Weights of a small GPT-style language model, trained from scratch on English Wikipedia: 4 heads of 64, rotary positions.
Each number is 128 + 32 x the weight over its row's rms, rounded and kept within 0 to 255. Layers, rows and columns count from 0. Numbers have three digits each. The size before them is the row's rms in percent of the matrix's.

# layer 3 MLP down (transposed), 576x384, rms 0.0445, rows 291-339, columns 192-287
099:148122129158142191114133078154145166146089114180240115133113146096090146117097144128121048147117101179153169140126162101168106132125124129141159083177165099092211137108179086130145114171116125088137100106136188094155113076162085138119136112143130102167145147141101169096136128124095132124
102:091205111155109098107157146146095102176139091125122088099118139180103113170089124135144089143123163162134152121062095182168140124167145136134158099115140176093154158184107136142125160124129169174115123075114092115160103107056111156146147128137119165157137160137137093061120131127121195117
097:165083140129152133107088139136103093131108124198133077090106104109127111097102107202095097087127107165143163098136193228109106107154105088139174130179092119113117074162151128163172085120141161112123141133141150132084144159129147117101143163159101153087111148177129110102101105149095166163
106:122142134076133169078177116121197094073077121091095174138143153133159133127128121120075166097086114159120147117183133139157138100110109131174117135158124114187187150129161162093082115103132102137147136163093026176177134094137102134124114097189141112128092125142173048141073097138153149140
101:103163085088141187112116116143169139201096140109130126143138145118083198218144162214111150164103063137180147101157129145123103185162096128159068094094062152077207109148159130109144171110082161165150148095084109080166113113077178121132135167152135178107100159140182164117153127100178067161
093:098126054151105098144095113130116088138132187143140101167137203112101102152113106132123142127094096162095134184090088090134149098126123103149169152187116126143167103077129134092082175169095084068119162135188108115077126077118103062153082129198129163132122125197141154179127149100117135097
102:148121207126117146119101161074099164094123176091109160098146126098123179131173157152164095119132165172111119145173134193082144189153124153135143170115123157135072077074102117097150144172180139091210149113135149164126115142165159141137103095076165148169111122141145115151105077117200117153
095:138131150106163091111122148139150147177115121128131127100136195154116143140123078127148141154180141145130114193117163101127114141196135150104110104185101115169172121075140127184088111128119121145157095110071130173112099167134158111143126098107131108114080100201101129142174106103136076112
102:131092089089133069101121116151168113121145146160057135165163082167126160127133185140109135162094133132119085158118089151130092093133141149146107079100088152101255116195071122084138167128149138098121130116123095123129157169158153168117162145114141138193142124112166193176114126150103094139
097:083199130088114149075107087135090087140122132129147101122144185104162141169141115090152171130133130147106112136080106114186137153109102146160176133118063067105203089145131161110123111142104093152119186092196099164138119094122153119117135139138152116133138152177090125166161153120141126152
105:085121118111158189145104102188148098119097121062115128139144133122098153107126150134051124130084117117089106094179120123091117177147131214127073186140134162126151132083094082149121123168188212092116104140123192106126138211105107121132131062178144123093074143212163151212157131134151098065
101:148176099163111124158159134160138075128150118104105115144132107138093110098098179139138159062151191136138142180146159105141176149141135149155104142133085135158032067094117130111114168173058081141098176082125086229144125116131148182150128136117127150122109115203107105104105114177070117137
095:123112098116087126082060103153140052133169129132158145127151128122095145109125116145123133139145158143147083070190074076127104183191105090137156094166150193170186127092140154115122069211099101175101109128141145126099109072103128068129076137148131137151107084112080121091163157127171105094
096:124120126100154157075121181117122114140139111162101149146174106096125181080161116146152175131115156096119161072083200146158120150122120159144082112108125139130228140093122035123138174063129119074163110115134204058159125142143071116117156113146114163150090191097100107127076135150201133109
096:114118124080150088107123108153078147140099112166160098106113121160149147166114152045149111181228115148176152133174099147113170096134099123086085104115111115112132147139160118195148082146107119103158159105103168101109140091112119119141090104105170132117139103131111147066125125150053098200
105:058126123159135171131149102128201078140119040123077147157072164135154100137098066114154156156160106132127148137204138122116167140047122151166122101089136192180098089110077096202149134151173144091123155096157058077138173153130149115089115156142161093182114160155112121120145088111164113099
098:082147148116161135090141086139102134130101160126150109148070169099080075121160110113118108136121190122108197170139054060135132169117130161120185108125173145157130083082126093125075130070107105184158146142139095088160106168048125114135185103088182170104128152077100142115162137102108082181
100:186155098206117095148113130116134156118157063159186128130092123078155112052154113092077144090107083026132076157090127109118125157055172133063090103106118130129171161133090088192157120130097138118123090128164114087174073165152117090151114120112100142193139128144122137118141138184109100163
105:118172114126175073128156157143113152126113135126154139100145129157068172130168135079138125165141136119102127160102119164059145157176129179115208158111154126236093101163222172138132075191083085135106104176131095139128137128079167146140147174062144134144128178154167124174163087159163097085
104:171134130152161148141119091128147121114131136155073086110144067128144121111139165092079090118115137136098106123116089151094139151151127094078148155126195120071109171129069140110124112171087130155089102154154190087100117113174122158090161109093172177125161145133068059127066115132057119105
101:082157125114119104118063108154112136009124120097160193084091189129155134148107134109160113144149139087110119143112126109101094103110097140156123133106108146159047102209199025085155101112058128116157099148112108098165138075157162180120134087119124135109131082103133067123091180170099096102
103:137070123150102073086128111113100183153147144108097148117117150105121149113117126086158130143151177181103098159121088057100132070137122124059102110113157160109030096084122105118086151183132161132111128111121117145159108130127061118162163146122174111106202092125047135106119077051155080113
100:112115105183143118094091142171155153075095123163132061161128100144164136073061135137078082153145130179127199181104139095089147121095126140181103137112105124173191053129151110131131150095109101128175134141120110150119119102141165097150117108169136179115162108084127160133093132139149171203
101:115091078168127128134122117091159138140101096116080148173118074072084133074129124121099148102111171134196148109132098128112132072177070162150156132136085084134145165121156109105117138161142122044106115110107197114123154140152110182065085156102101132146097115099138112116113120109112160126
100:121103127067199102080115082158077103123127103082189121153099160150142145123136161109156153048118170113161135094141141112134102086138102119105105144176054121109161179090131116200141149128101149083133107167145152157176132173209125131144113096107162167164118154175169136165142113123192146134
098:088111111126097096100145100122071140123129153139101098164171113103145117091098151087106138099187092100075183101101116130094147176175128121140155109086127157095117096067119098154080102149120102182116130153104174140109126158166115129108091121140152186156110079137080115067073139130095123175
101:111174197176114135159174119102113120088108165180110125119104169136130166117131168161094104150104173000139139104145161105136118134114133124118116117156096124129083090154122115102121152164141100088136142105112132132156029158098105127154148097134141167063106126142116082086133097154109125132
099:104188158145121150129192042138128157102100117145136104129122150104159169110095123138106101114130142153102121135123074095114129061141098115182107097156044130120146157135170145089117160114086150126055117102161107210065100147083145124185135181197157101110154159129153133121188161105119141119
100:100102134115155138045135136177139086122105119121124143126140141150118178116090127149130144112121110107144169093182159102094142194145110101095103098160150150148152175098132118109170128080089107122156174137089184141151145095142097071104163126159160125193143075121130067108104075155140102118
115:125153142133118064115125143077120137128090156117097188137124185143163127162091139094111148114124077122147068087014114164103154149149133177142146144116111183121128136110120100124113136125141081133106163102100102080137061093090131113135077109093130138046106130126185160105095090120175125071
098:178111111114129196129109118191146120102105155144136078099081164091112102066075111121159076118106089095143113129188107073161106134139092143156149166164184144151093189083116146048112195093139144203110088154135135088091134158104120104085118092255115159129147096121133086134153127181119112122
099:155134175132110141161175115104176162125127083181185092131153130162084107135138085094107206129110086112144130129136083137179143087159141120088068162132141118159083093156120153160167150096148125166128072152218198083197158121120111118132167102152106128133148099194157158135153131086119103135
100:140123160167167112111118131114155127102112124081157098129129147140140171120087148140152170169109119093102181122157162138168110112120113181070162164091127146080130127158128154099137137100163112122151126151138133133164102152118142173116104101128170185132104126097181134036103090092162119179
098:120097154178115148089164084097190109144143107123225149130174186125141218144078157132121144110140029097188107112130126233055149136141104057171128113102135115109154174059148146145143109155146120119152149081137130200141088111100152152123134142171160132147188113126129101141180166132147068173
094:129134093143107056138168061128150110097152112089124155105117087143145090089084167104110133172089089144145134071146137192135160136124076080142126158145081121202093171127098111089097138149142058142129138160112112119143110123153144129084090158133157131076099140157108086165130172107104093150
101:146115104172079150162134115148122120149171112182112095113088114108200135134115143172024193073205092093140086172113133148171069157069088110105116140115100184099063139132146154134139162138116114155075123107102176153178171089106178128069102171126153119129088108135137130161096131123116116108
097:079095078094169125168119135143110069127166107120109097141165147076075121163153146088145090143167118100136075138118153157118154159070108095128133109142124139102137105111128140130087137114161098132141062135156144139160156154149176164126082163112138095101088145071115097173185160166156154110
096:071129153150135163218125171143078127157108101163102123120107110104162139101185182112138140136158128145140153154079176187169059130119105124127146121076051137113195162093107127113160098146090110127095132146180054102143099126143138154165113126117104114105134096081089152127138072133131160155
096:151068074098152161177097107157144100067108150111141113148169184163174126159151115211135127128151153129146172116100132136047125145115121140098072133087126175118197172091151172134159158140163128125142086070134157163144118074133079157153117068124110092123151138112138157080165075130172150061
100:109138083137152153097098140094115140108117103147133107086080110163104100133100136139168105109056108131163174120176110110156183065131105127180122138074103188136188111109153122139113059147185181098100138197160153160101131110147095116186099199163185160096149159143109184058141137131144171130
100:107133104145077078134149078119149117159169115124140148098104060178118131106184117165126112173135120112132114119123150196150098122131216120143155152140152135141182149113065153150173147154103155135094161154106176095084121158124134116115172202106154151085099127158129079170131107125175096130
100:173094177144189101102162118048122149177208149113102069126134105159124093058130181085118080155099147112118139127190110121128128115131125164088166134114176068128000170096091141125152085157101094144101108112125216093140133133105117123135103183102133150077080143153135142147117101119136100154
099:137156194090165158092096138138128128122138104136119166128035161120143092053092070138148159107105134073134108187123073104083164103133068145118118110133115091083051156179112120147124107124101082224119156115194105078124109140152075086130109137130095162169148164079132173096143145161103090162
098:190133121138121060147095046141141154101114165116125146161080184083093151137110143098150122137149163050118144078126123151200114111154156162155113162132032166100049141128071152123165130120118137159152135095176144125084147139106156167152175159106076154174106146134130046136131139135155195146
097:132136156136128112135142101078111157095168104119102152101119105211126105144142135131110184130118076151115178131090140142087105145135098104126123155084106135094046059087101100147101114082131123101108139155140105223100044142203139119184148132094151164130152122155109111111111142168146143114
104:130192131152160132128107125124109180071152070090170156095102166101177124049094138145150142146101139126150123078141123070142136161103110147140074120121142139129122158161113097117178108143155096170133112138098157130161102132080082121135149146122089148191130181117128089126143148072166143116
103:107175116062147107112083128202136162094101075154126208145134120136122149111081116161103105129135148127133121131159197166196089107095136140131160169140110095170100119123146120148138160202101091056154187105090086113062089159140146111125082152133131095093179117105129138114146150113140129156
100:097125170123116154149172078143071165116190063121062095117107127181077127164124132074138200123124132139084134078128126144121108106175136141123117117130194138087074205172104139072100090138132154127130149105052106152102143138120122157144141134109139126146144066157149137157122118098153158171
102:098153136088144102102162112095147109095084110149138150103166149105112083097127106131092147169107116146051118137112163118115169127195126136113162165157166148087179145113091100092174157157106199164137141133137150124135145123121119094164185179132152152118097133075149098120149151071083202170
# layer 3 MLP gate, 576x384, rms 0.0613, rows 292-339, columns 192-287
102:092141106094105146173112107105125136037099104208101140101144147094134103123135125095085103107096173103126150076194157088133119116050077096115105121115093134164196091164146211126169135141137103153123156134150107111120163165204132123126148136181111131150120089126142101197123127132109097172
104:140144146130140117135211122155096103173122133103136115099115148101103130122175155103084141093113083189113179213154102129096099102113140127125139084124180131137137151166161130148154156114093160211185145151146138134133103093116114103195141122116100087133167159115074175157159172083084146122
100:141122201141155139145157117182131162138095105095116130146094153125144135152123127122140125134085152138169155091069174114150180124184188137114156138151139095154208071046145178195128174113117101155137138134137180170101119108095194076183167160064149117110125127108149177134100176182077168099
097:101108160177179185154122159056141086117140126123100165124118150113109109175058146180126099112182161055137102126092152176121176094166135133117154103137181157126183128143132160141082122042142111117101168178122119088130141169153166132107098238076145120080134109126114170071171139149143143193
090:076149097137154155076087108104102120130138157120096086119125174186128128087154116154080127130098134108163125164153074086145112119194116123104078141129106124134158086088154098179155141160155082095133138118159165122150137083139079116140064213129089067077133122135125108135186124100125200069
095:129147084166137160097072141098074056116171057106104105184090096121197138082127089118168161123160114180202141100161131073090129118181127077131130095121160160067176136100166110155094142161127122094107162145089157122174105130140121115107107148052132092112109164126116173175157169155194152107
090:090146087124158103172076078125181116138128117156127154077124106108163097105191117122167084101185129148147108201159103084109134125186146095150169100112123146120126153136102063127088105113191163094137140167191077146116073164139156153131133155075088131094121106167154155127098130099143151153
102:138139146152126090143169107191096124132113065086162177166081160113103107101104131117088146133121094176098069101074069112086114132127156157176128133123121128108111137178180126143073108089149158134137153142154134159075142090141097092124074184123106118129076094140149077061103180150102121121
102:112171124151075130104146165069050081097118111086133065140139061104090104105095059128134178148157164127101146148128120118137144142107109172144175124151116136119153149109181132147138063098073174125156146149074101101151161126093113110041113161089126169131126114131097089124146117180143143125
108:134156131146069145117110132172128138104196182129141140076128176139182163130080122109101158148092130124117152126071139136127145076146126170090069096102111077081152137163149129085108145140138107122153117116094131048131098089102128112142117116156082167157106116093140066154117121150141131166
107:173188181152125137060107063111140145129151156101139125132095101066153112130118144131100119095136109090114140133159164110132129161076097097177114086115107090151132155199107093133184150175126155145139124144122004137113162106099132096133175120091131115107115134109104080137127109152107093154
093:135214138117120150183133082113167108126127129157130111157111116152142132123108076130053148089148150138111076117129149080140110144152174121143105124132133144090113099124136107147125101133130177148155093126085086138113105142113200144117134082145146143180125140121147147068136147133120100130
099:129088081148151117158110180155158127101187086099151183103178156107179195133127084162150121164112168129140102176152154187123143154201126157130053110118117129106081085133143092147166133181124080072094098085134172095184067163113169175107196096084102140142073194135126115127094162085182147152
095:169086122102101126142119164136140151087107142115091183130136077126107109113087062159139103128082143072105118082090151139036135140125132103077147116090146141124123152084167141160179163151124208146118099193157140104130104136192137123096187155143105129130081123166109142203143056132147076161
105:169106063104075097136110152112170113184096182195110122115104147139117076116159094149123087155173126089150122137108082103159127077107102125092119092125099132177108173132107151175108110103113146112107117078155053099034105144140140077112199122110129134106061110123156150157141091127163156117
091:137120094139121110158141067168131162105120147151087084154087147095106119108135128119111179078097146134124141142173130114136132095159117072117132157144117126127136151128140102057099174049200109179135144170146135178143097173098115130180071121110118150128132172090159113179093096122120095088
107:117115105088147106107143130083087130141110106127132118146068121156107139066173153153108169045163083119115094142114184167168149101149159099121110175139111129156144081093201115199143062152123114115145126135150138130101123146163127198132111138148111121088115165128166108134135116151137127115
116:157085093064129056141092160108194105110153153116114129127138106153130105123087109193131217168118082176148139127118170154103109149103129147156105072122118156112134097147104174120141142168115113143167121128174058157240113101163138043139118121097124125143134122112131087095128145084195115153
102:146146110148125108144111145110115109126072067182133144147132091139096069168116105156154171156096165126170094140188101153126116125127139167097154168153121126126082126109099166119102113149123120153125127152119136088106079145102098116113120145123106196136052156092131191075100125143156125125
086:135142117110125097132137097088150084176104151118103069188114123117089150081114168123079161115097078132117154156115122140137134145091187104091131138076118085157120165123094128199116173166124087105119091151118119160126087195123110115072018139104117149145166146141092101120141086086095059125
109:155167093125140172149165110133131137127157139163142195079099091177128154173157093160150116177119150152110139192097082173073118118120161102099116113182106177118106159160130084104162102100085221168141080109166162096155138123115191179123126207130101125148186117109124140142151141086094108089
110:108102151137194126067131164162190148110139113171120092101122206141103140149120127189165108188190124153177103159198103178057091104131187168147154085139145166104127150120113143130085145191128172135085120069146062073133069164118147148165122126125123127134143164124144121153125129147087133140
095:100111181151102118118149139126081173149093135179117171106140183154108118116168139129140091107158126099150081118148120162144138144109129111127117129119096154191039099168046115142095108114159046095088221147063133120075122191172146112128178134100148107087120158064219076126133139134079192108
088:165144078120102142120123129124140108082174206118180154190172095048133141113083094157155124106191135143149137137139147122165161137123115146143080120105061120135125126133163195162094134143143127112144117148132166133156099121113133146135159157120074108072164161084142220137097154128136181131
103:136154121119121168119118138144147125144152105134141128171110139154124070079138174119105177070172092137117166058112152158116146194165175135113112105162124184112088158132176141111170162149076081198139100195107087105114137144141129116059152124154162093104072148102156079111100113152129164117
096:054121123078123074119129119106136155083080094125140137083113142115125149148144078126145161165105118124142106152099138129200116109126131102104166091096127108120099137111107154151181142117146086160087174160182172174105153154094145170136104161102152191132064182142101175123114136111094106128
100:158133117166126074153116105161154096125055144072073140077106098052098126072164129063085130097148139178140106161177134147092142144096135097123147178169100124133152095137072111071064091144118064166133145134146183163103147164105129061145099085094102116143163088123147126188117154090101150086
095:151098177188194059129061103091136137155103119109093143208094136106126074134087133149126191143152101075086101121080208133154135147130091123157190068096136124148073140088095109067125138114121134159119062222121092095143094094123163110154105157088116174108116140115063144107118085113109134119
110:090103140140056100129088147084086169104145117158119123114119150119170125147115102139121070102175042126174102104145182143085130161067119163152120183116132169179122079091157150132147095110138037120093121125121098105167154124134161081115134122113078092099082139197120124098116122129089118140
094:107131089098169127133171089174078070138166161071172122168134103139134154138065127087115139179180124181109064120120161100147169155105072149129130089142170098115175163176124146118082123123080091105181143180077153173150145107136175150162110109120157097083086117126108103122101088156128110174
094:165166145209166088117128152069167123204154148124077152153139112192162104157056171133162180104117162128156120165115152170130127116109130133145165173107126129123094062113086142169086114140161107177173125166048132147101132142169148089117103104124147078127115083045099087161166106152139154139
097:130077192134181129121081095114146180152124109112165109094162093134097160084106146152140126228137127156126182053185153176155072097093188102129136105107160147184161133142155132100052098149144109166100120043105136113112088150076126135076133065103170136144085183105122103118073121128228105173
093:134133127163123122121130070075114151125138136127155111163124153123143129153049180117140140085147143141135090111140233103109149108116124135156171178108145100183157153094134117138122168078107064159122105126159042126096081105183130105081184173142076119131160116181148064109135143107087110099
094:113127134086098138089150122125126172132119108128152144169117150126132134100150126149165155040116110066138049136151120158175105108144075142084136099125144110166099136130111130076137137141145141112163149121164038159125128154091138068083206127108144100143097105126081118116127105113173106160
100:072098157144121154125119103128104085112112107051081142163121111096178127162130123148116137146107157118121137167098166094075153228112115123121180093127103131155168124109180125130133084086140125046153138155166165120152180144084125162164103121062082100168153126099140096132097117152111058114
098:169142139149126168126087128113160183117081132087111108070115118132141177180110106136088163122118135160107161116095149118121130098134151104199184160147118160114199151127144106126128117115089121147121146167148047138176121117120127117119128086194126099126161127146124143123067087128066129114
103:143147130148124169191164095137134120161149125134152087116134098102155176155122120110151147180105177129176193181149144119137140157061174198089167145131191151100122126103143154130144176146151172142116145101099086097139154146132168094167138152160134136065123092112154129124119153092179133151
098:133161098132137160127098153135099149121120154151115111154131100181194121158166122166161126062127131173149139194112192190114133114084100131179135113128174080129135174086143107172140086164156122116169127091063105128129089111164134124151127121162086117073160224137116126076165098113142089140
099:142082144083167136113162106117137140129121224131137086125163118149147168162097142106116084193082170072196149145175148162137135110108113171134142124159092180121148103132055166084164106136144114150130158156145123103172218170106209124097121109108143146113163120128164038078123092125119094127
106:180108182109116121212111084133146160159049144103090131101095117108107084159091073143107102062099149107163139096075149097150138149134085163079173170136135123151180097158141130144071144118161110157139147148145107134096175120110133142094110124136097113084098123135165142175135188143148132127
111:089142163076135106063178066137138108132106093117116105111095144132088190118165135136099098167085170169109136138137147107118116095125143113216090149080151143153085155125152153171081115194118143111155164119139147136156143123139110087114069084089121175100139082118119119147135092160153087118
097:105151149069042152109119070149142091164129189119087154149123142153163084098081128158146214127126080092128202170143178137120122103107142131150079138160188133134142080152158131148115192097148124142113180144174143149082121119056162148077096091110119172124129110162110136140131118136118114122
094:116119125143099154080158176169155144119103115113110081112092094115170108166116116134184118148113060093139137169100104085103118082112139123097139137149159098173115094144189150158079141122138139133094089132101085099134111087134123105094059162071073129137163124100143149099171151086153142131
091:114100106182109084190158153144113130088080164077145136187126145147130106196115051114088189151124112131153159176179160096135153082107135179111127178121123157134185129106146102160110153086193077070121133124164141075165175104090127136148101197159128139130064091118160163146144135071097160149
108:088071179108084073106104141152136121111092181134104127176116122102116129173087144118153133112148151130138128094115123153103127128140147170128128146150167080172133128141150060111096145175146118151085129137097163068101156113155125037144166172145164071121176102091080111136221087158084068160
096:153171168118183136126169153108177092124077165195109110088126114149117115118147188127120119184121134132094107096148169071168101132055062149147105120131144135119097194157087211112117129154101148129157140132115132081134137169170102079148190159116118078108144128092136138094139088140156121163
101:120082127167178069135103155090154151169154126095181117118143105113129133072152123158119088147159142129172138133152160138167094167095109122134148160091100172109095165107160175153161136153184097157091123118097092192147095158144155069192128076145075133146131168124101147105122127170156129122
101:131099151136143154171130154120153111164107188120187165150165074110112152124136177135180075133168151121181152150138116158134130118137120042146127106127110145171126107131142123140129081133183140142114082112123178114131200156202094121152113054117126133110159094138111164138122170186144065161
# layer 3 MLP up, 576x384, rms 0.0591, rows 292-339, columns 192-287
100:086106074111092117094113090093087141125142146176114146110117139104098078068147151109105184150090125151119125169182110091152096138133089082183180133138100084140115148123163142158146067068143075124104133132116093162115070126073069173168144132153138154179158130090100117151046121158153169133
104:096114142144141112126144125130066165118100160128077142148114126105193114114132131091092194175122144109107102123151174100164140107108119124087081102117237056159097128098184060164075086113040104112119100147151111123141163124042115093172129066162098111192159061068099199154161165114088085153
111:150132163150057119067157130058146144165123115111110141122081076128119116134119104055124133133171102091216066058170075091193162126176149098158118163083097156079077134084134147129109080109083097126162119182158160154145102059086104107114086059151114130130095156079138137093140136105156133152
100:147117165121082136169115096131091151142139064135053124085097117117098145185091104097094143137173053151132145079170088163109156104143188130107140113143085147137095077136129144089140134154065154096139142146123133044113098069091157172136103135095103134098172101188143148142118134126048110083
093:156126097149117098123178152136181101138102133236103127145079130116104114171103136133144088154077162096127141051104133128177162168103131108188092083164092104108067120190084092150125111103135141125153130161057100079068148138127097166121136108144183148132138124111078131160114161134180100137
100:111087091168108172116135171136094076140093188162143125109114128091111125163110229132129126082103137126177149126159163130120127140077134070042104130171121115091150153164073147177145148134169147125099108102132097112107181141105130160080165150123094093162113157108133066053064100076139145120
093:158161138165114141077092125169190105154124104128116066111075140148186089124136095199183084136113161135166162166136150098126138172116099152080144114182090116102145137106140107151114066150092134116166113126089117138147091181109132159161117162093112113101139086203141124136079111112120074156
102:110130120123148091107156126127137112141135135123097077134192162156081122121126135147204084127170118102112074086132172127168130135148172101202142086146113143203121097092122157112152123147115123132085162100141132113124106153141111128149109078149109069095117140134220098134089126085117121127
100:088115111129141092118161146128104103150184098096134124131122163120164099166190093133131119107109139205145108151153126118109155110124160089060145137105127102091143158121145086157135155049111109140133128111151130114081058079154113100103120153176207150142105148106099147166151135092108124108
107:119145055097157139161120058179097148139142081075132131156143116116161089127140147093137188145118098120127117137162170118127152175084081125198140138107157151121083094172149106079117120141188123132127135073158153151201125123086145142085109109155159093116173140171137117089154213092119173138
110:128182123119116128097083058125106129089200091113082076123103123085122163119213118147151094131067111134094097144179162171194164150136119128115091165117146136127149182168109141125085162152074126153167141134090150197105162104087050069106120119083168087102101092096077136145075113147095148154
097:193148160123178149138096111151132222109140146101053144095107096138147155079107089122115152147134084149140196174137177153122180111116102157131077121136131102148069178098142053138114110117118086134157152131179138057187081081139130145122098108148157170058162166131077097158115078121087140095
088:105102088147163156147130082194197154130143122140148159107147152186068184116113081088114073190079095173149123104159141149096098129130106136107124070106175121111144073104160150075062144148164131158017146106192101106187179196106122148140111112131145147105123143184082085116142116127109156136
095:118152099081143167138113143104145104167085105113125131141123153101131070124141126134105141118139080109138112111064164189144129072140118151088126179152130151147178184149189100144161085105117126080123121117125159149168149115120137090138143151141126118130132113127052076094097115054143152083
100:134154216152080143165118110152111141118119115145124182154111140171139161153113152097118126125166142182122166179101122121114199110150149098159068177118146086111149195099131077120089163098132122102059117136131148112158086111109159139146094127131127115162156133145167161149106207153133123162
095:113167109140161118133148124192084148066166195175140131184165158034160152106132029142083137163119133136129111171122141103121172122129151126108187191116170115149119174105146120101102099154165087111132128140156120161127147193156131107198180137056163165130104137089140130180105156156127062132
100:093105071164130149150127161138095115112117152169075098096110129079160124058103116092165200120130132196207108122102135064154135144116129135131192128128142137162088105107159079174098181092134133141158165185132169145120080148097176122138141115187123125128130117110198168102106116103084089127
124:094138092120100127137102080137145108152118164159137107144178114100167110159150156123146160110169072093118103091144117131222171079178109118150117083125107111125135076137118140160144129129025073156102140119116170120134117105141061149140172161114110042097084112126056126145158149123100202161
103:165159103141129096123124123116196098154169125128117111141133085161076099189158087176182096108098114070135155081144103154127116131170155121133204132156171135140122140153101154142121157102134150146153135126116115102084138128143143115103100119150142067008094116098126167125107126122116172108
093:157119157140128076161115114196148114130176119103117110070139163166151148180118186212045129136142102113148141121127117098098168168123058146133142132145135169137123139147180079076045061119209128147126121100193122113140111126095161106137146121156121099160154133116100140112082193182145150098
107:124114170171134162140170089142196106144114105154142185161149129093127123139092148139160172166127102056089114121107153138156077107145148156162062158081133135126096156122099159127155148144154105079119127146108131151068156159110158143097105059063138106104122152092144155136080093177120127127
105:125061107138035142090187057115138144137123101088149201160099157152160102179186129154118169129056166098092057140135128177106086169144086130111081103226159133121077159184120127112154128123168148086117132155130081143121110150149089102120169111087129061152114144108162132151177142159179122134
100:133147117152150134088102118124126097124158090140135104137127096111125111088090103130152156157139087120162079126142122163168178150132116143115122142132102120152096132103153101094141129181007152166124156104097133107102128147225127159142152129194125119116174134174147170044112191159111083078
096:106092126158144131143121139108150166125052085137091135124134100154170136117155106092138132134115089111112071127111098173089155156152180162149129131150166133071113176096127151063153103148148092115064115089122134083138128189141144118138128087095141116100158158162171145126114123141099118140
099:089073149141119195118113142128205160159145139146181089170139147130134176133119144114114117090141180151108136148199156093134132117113155092089072109137118083135101159177065147100148155078145145063099111112137154184116178197118135112088120110075135102154156107175128133122101123100142186175
097:169121113071192088081130169166154097106147118123149093133097124195124095110165132142165186196105138119073121106101177096147123085154149093138091132126109107147109104097098108167124126139100121183094181135112142159164071116146140100134096162124129113163154071085085112092073115132139102150
105:095161169142147147170201154109155130146158100123080116185181123083142134093084153156150075157155130118140142134069132083132144125198117148115089113096121180150122152163166147111106143120133152160121131122181092141126127076125107116102167081145138139148096160119127092072135145156146167118
094:077168145124128120142096072089083160094128103119141106127127080136094156106118139076144133077132129093116068132210059122147081140134177147132143163106132094070139118092185093190076072177148140166102116157105138075133057108136145137140092163082135083092144093127153123160148129124093145157
101:114108124111112083186133149152110132096130156155180143115176132098126095104142133089066155116154080111106203044098159129091141167201126085150101074126082161103180121083143124173138098113175120109174204150122119090142151130074146077138080125104160103057088125161177142114100152158125106099
086:094117142149163101156135046178106100146111128172194130105117113152142140108116125158161160164150129156138049102124111121125144107122137181136109125189161114138108126106130152107131179139107099132159076156127150168096085121154169114157071134176112104089095121106130139139074082162171096159
092:132135166148114135135154157113121088133127111136070124154115099090070152193183061164119166100143145088080120148107154112122079075122145116138145196128200116127128118158182132124134098160090158170133184109112127088079130081152115161117140101105108137151119122090058110117090127165133144100
094:060132080112180115133173087140079106143147148144153202142157141089090138108087120133130098130089173113149176172171142093162168114129140097151154106089143166130161142161095126133130125088110130090084155178121158143118162139125089141155147127137140136149079114148121108152116102065137121111
088:067154142184121143153145109081147160157126136168152142112130138176124166144101104096082158111101113181092146099128155172140209092091117090172155131130151101150110140149131133161155123102090175156151097094104129185141123132070139126135144140165199195126134087111203089130118171107108098096
096:158116187146063129119094159112049141097130110144101124185149144073104143168162088158121132106134087159154150173100147143141127169190125135121120144140156121099119179174184087144161143135114135090084178087134134119138209127095102129154180148080120158145116133146121094084082092149118118145
099:148098121157081096158146149175120169158155095141135143148150118119088097155130100160134128127135116071142106071161110136113150085111165125106100152097156125117101157103082155149131163128130038166090138109114143070158133085105116102086141138192128121110141115117115121058143113152145138102
098:144143100133122127145121129095136151054140093060123127125152078134149092124084121119189108095144128180169141117165079158086152139134124145149065144118150107095149133181143149177160110125116097087168184065137072100114183138180112142089157155127140054108139145113171180093113120152124152230
109:126106189089129141091125119188180121136046148159126113110118095145141179152117099141131108116153111110063120150111109121094113044159152180090168095118144144152111122111101071166144142168125093146128124129150131106081121107096105096141153169145170165113104149125135174170081101129116061151
103:151192164151130174123135171143147078147127146076102113156158151091098073145126159080048172144151078154101096099133125083124152128100154189121131051128106113145110167134177137146136107126043099141181116181080170085074132140130123091129155171078161128097134134106154159138089093205130142079
104:118168123115154166121108157085157128126109152136108086130101124125167162218138094185168123158111076126127133135182100136058126122158117192158089162157092129144082193114118113094199062142145142149168121181098109108155095115096102138069129137128114140108106134164144106169103148087114049180
097:129143112170113140176077106145154155127105126127124168093157085179222033146130130175183110132134111198104079081078112120134120139071083162082159185156131064104122119128116122175189105138161077148153170139144154168122159186134179108068104147145128090070168151173160155128165096142141153135
101:119134186123142124102199164143046160104141054109188153122112156123095164124129151114122122110114141164111098071075126092126091107144151172161116139096128110104210119127102171178123135100185142157153203102192156120125133127149139090147139122129121150135094075128098131202099153181131109178
104:074189117103133109136145103129149146109126137117074182105144094095119139187127132061116124121131110094141172107039094199104131131112117160161150160153138095086162105112093107136117140152155124082086118179152193102108102055162124056118101155120051125137101147118101125138107098124137124170
101:134108183202098151139129155107099114065032131114120121147151119148118129138110167121147087135132110134161144128053169129109148145086079093114119078101168190098212109130138127110147099104075167103081084128075139111181150078134127104146126109130146141099114123147215115117127125091113121153
094:174134096073134071152087153070132177128169135087143126100149115223109111145117175188126112122095069073173093108152116109108168162160146093115170146138109117072140098098089122097120128165144108177151143145085155129074073096169143164152139119174183149180141121098109151111180099100147128100
102:147134117129154143110126103165126143120131080154156179195145098176153121087141131157151115114190122127090123142167149121141067123102150125172145125120055115170101082099138112074127093164126140116103114062193159162153055138060084136058110088169134149151110189099143183145090123165178151128
096:137169104156116143100152133188139135112121216110113161139133098131157103132130120153132070166076154062069175063122170130161100133151113094113088067113176136149078137105118142136071138165102168116096124155117183176086116109111169137127161152131126140077155144130144167145088040182137166111
098:091046168070196157101123132129162094141180114104149174138087129106121106162177113153159128091149161137120144133161197197173140146189182130205173069135101092112112167158098176117193111166155124152142117089157113135156139114095169181122151061153120134150131061131138128155111172140090124168
099:088134087118108094140087135175133086159185119129111132120102133176110135128171108166058095162102157140129146159196163137125133128167107101070112136163128165141080142130123089081112125138149179120106181113113128147143075143110109108194114155219170053138149140108081132132136146193124181130